{"n_layer": 8, "n_kv_head": 3, "norm_place": "pre", "positions": "rope", "rope_fraction": 1.0, "parallel_block": false, "optimizer": "soap_variant", "lr_head": 0.00567, "grad_clip": 1.0, "seq_len": 1024, "train_tokens": 606700000, "steps": 4629, "dataset": "wikipedia_en"}
Each number is 500 + 25 x the weight over its row's rms, rounded and kept within 0 to 999. Layers, rows and columns count from 0. Numbers have three digits each. The size before them is the row's rms in percent of the matrix's.

# layer 2 MLP gate, 512x384, rms 0.17, rows 52-59, columns 128-255
104:489487484497438436499557469501530496504534490500448503484480527499524488484544481532474540528524440531528556501446487531518494505475534474485509468533536469488458487499514510525506480514530499526497452448458489484498471493452521469512501498517482480505492453499511483499521497504514521507497506485533498509540475511497517478499491525527500474506530497485454505520528518472471503474525
101:491544508468500446526463473509517515485500498492497495488504507512494513551484519533499529485495508512519486516462495510514515509502526433498466495537477517478508507516504505493532446541503565485480498488511530478467488509526500509482498523493513506505509527502476450536499504521521522538506529491493511537487512493496561569489540479474439505480526546528465517468492544498545485499500
097:433526511460487565506490509493497498541503482526501496531504544500471512516522532489453518492511521497526491476507514457536516505524507526545512448466514502486433496446510469473519488526500499488479504516519498542525463521526488487504453536571512484561489477484513454515540517538487470498464520461493496510488467546423471470518475506494503487469467569501507499516521484448460507488486
105:549466534475540479505471504495496475526485501499523498471496496517560538519482505497503510502473499462471511445522454524497516486492510483479535506490510490482502506453517553537535518476503502476488531489510466515497508525489441487466503495520513485469508487508472537473490476537502528474525500495549481480506528452531479525444477518523532451525492517512511517502508483531521481486493
095:499512494488522481556496454518492484465463526514520508498484467517495498519471475497522496479504496482522490508507522517481529519470497490522505493492451472537504494468493487478493499529533506526561466524513496444516515492512499510479508529563498518474523459534482441502500471491526445508493564472477444483475528487457496491538483528479508481484468495494483449494474509535481534514460
109:475479526493470505478486465490478510488487500538475505506461483557496496546486515498500519485523505497498502528482512490483478494489519482485472475464516486546508512495509553491499492452526490468517528476478510499490508484490471513497485517482504511484505493523546545466512509480499484455492483511456486524501463498468484482473508512567496520503476509502449469525498533479544525500515
096:470479561517522472486545496546527550502488522504537495472501505468513553490480473485526485493506505496549511470508494508507512516478525490518507532466546520452523477507516474502496512488414498517488508506500475502517537474446475497490516475480547490493506530496516510513484500497485539491499514528504484559460483485506535508504524480485522496517500475489453476529502502471553518495484
096:493508544511515441496502470494491468459486489494512433464488534477471530500515547469501476500531500511540501507496488492490512518481496515524486503540477474461473516442470513509501486517500497459509479501516470496498485519507485494479476434477506507493509509516513487484495512483532525482512540484459503485496518526450453473508513477490467486508497499539497519575523494481504458476491
# layer 2 MLP up, 512x384, rms 0.175, rows 52-58, columns 128-255
101:471533529462460511464527505506492487501485550469462446486518549484476499480498513494545481538496519484501493515517487530491542501494515532539513476479526504498495502473492497513523530517538500462513505535498502483501481456479500496450435513482510488499511502482479504479493519528489497512488464465517453532481474473442508483495474488498495504487514516523477495493509482488496508469496
097:499505511480481546497536504510489507483497507519513555500495484487506508483505481485527457490513519485520529518535481475523519489541503470466469522506549478504501511532528493547475498510515452509453480469501480478508502513487487496520504501488462455507443464459532537481483500536513542522536472497516511509545518521483507487528496472489514526476444489524488495520509534474492504507512
102:524515541572554499498483532527482492484509549496456523503504516504559530513505526500502563509522507545502511489496498478512499502496443484451447458510454501493497487506470512505515534506467468474506496526504490500502482472487491512463494487520521481528499452549518514492488533470482532539536477495453477477482541516488502522475490528527458466511488505503481534488459501510498489484488
096:532446530489500487550485493549502489503477473459521487469515503521497480476519564490477472473451462474496486464520547495432485488505482473477450512482491492543501504514510501485510443460483464530483486464505515463484539449480508507500520485515524487519528513500486476518551512514467495514485462520512537511488502476529524507468488538537498500482496534507476551509514483498504503465535
092:490475547482486531495520491503512509457484519509503511489470531484472468522527514506449490511444497512447497510493530537478508520528508482512475476478443490504503491475506488512510475496466511470455479531464470493476492525497548518522495524519503509488510496501495512495503532486509487568483497456484467523528494503508562496535459472478512520469511477470436514512524444504493472478480
099:484512512491519479527520513431469509493468489478509479522506492489498501496538521479512512509444490442491523494530520507481487511556496498461524499447504484502516478526562505474494521482516513504486485506528530510505480521559494508512509458494514493509496513485511434491478574507491523507501468504527510513499518469523512509511524497511485457488509537487496501542476443516495467497514
099:470515515511490494524511512500523514473503483462505495518500517518450502494528535502521505488499508517501485499489544500531492523468520488543460499520544536486532504525473496496522502511526496523526538510452468493532478564521515502469506515480491521534539492537489478514519469497511532444483486517504497463471486474530493461542457446478494486463476494494529489532545503544519487501496
# layer 2 MLP down (transposed), 512x384, rms 0.161, rows 52-58, columns 128-255
101:491468544474470432471500485504486511449524551521514505522529494477510508486530509497496473531518535495532480485475477532500490434500530483517488496503518493507489473552475510490504515512435529461513512509517508530453462478508481451526534503485497520492515511474517477486509440529490476531519537524497482492523486472477460542506488537490510490486487496483482516523445522483523526479535
092:487484567471495497504483514493516488504512465546457515492475530459485562503487477506495465505477487498534476469487462491482503514517518474510464482500504498534525542507490518491484490489508526512493529490510537493499473474500524498454539488499518502503501523484486511472496474454527528481464566540517498504508491478481499511492510500477507490474500512499457488465509475519524498500546
103:524508488499489507517472506485481490513463504510505533479517491478510459435506542483507537506549496500478544512490461511522523527514534467521488490501522501459476491514497489508503498548536460509512458561473505501514528461550459444486495509526504474499495486511512509548458463497478462518528511506467507493510486495505534496516498511477547464537488483522495503504499465446522503538472
098:481508522500495512520503500458441539500522503514522573511529500541496503534554465486522494498521531483476481506484504514512452499522540481509482523491496505474529525483516481509475495514514495524525539493506522492504531518481483508504498520527484444529469488517507501518529499531528507513520488477490489490525525475477481452503511479534488495534492523481469516562492527487498503465481
098:477498551511545530474490518473468527469476525506491518479539497469529498506471525533527500513436534479471448497546528505463533541497468492529490531480476490502479482504497465484466487495484529503520508461553450469493488475496509475511517480478524521476520500449538505464526502520504550532493506512499484528518520512480485522500497511486527551493521525471518492498507515498469516508456
100:477481493496500492515514446494481489507488506512458475474485514514494521502530484496512454495493534509532507524493424510468498493441485472487533505470499505537468470547470505506518508480505468510495505509552543508496509481497492517529490491505497477514511466480466531504495508428512456523536498500510487496531507510480515525524497520444482518453512471536514467513469535488503459455497
093:454483477489490484516539493507519509473452528491503478496479506510479494470482498492479533553497484494541476454480509526497464480531540475497531514523543474503493469490480508490511505483540488483513492433519489511489507532512500477504502497495498540516536494498481480509490524514470488518508495485497513474473485451479498492469508512531494515561494510573523483499532562508499518485510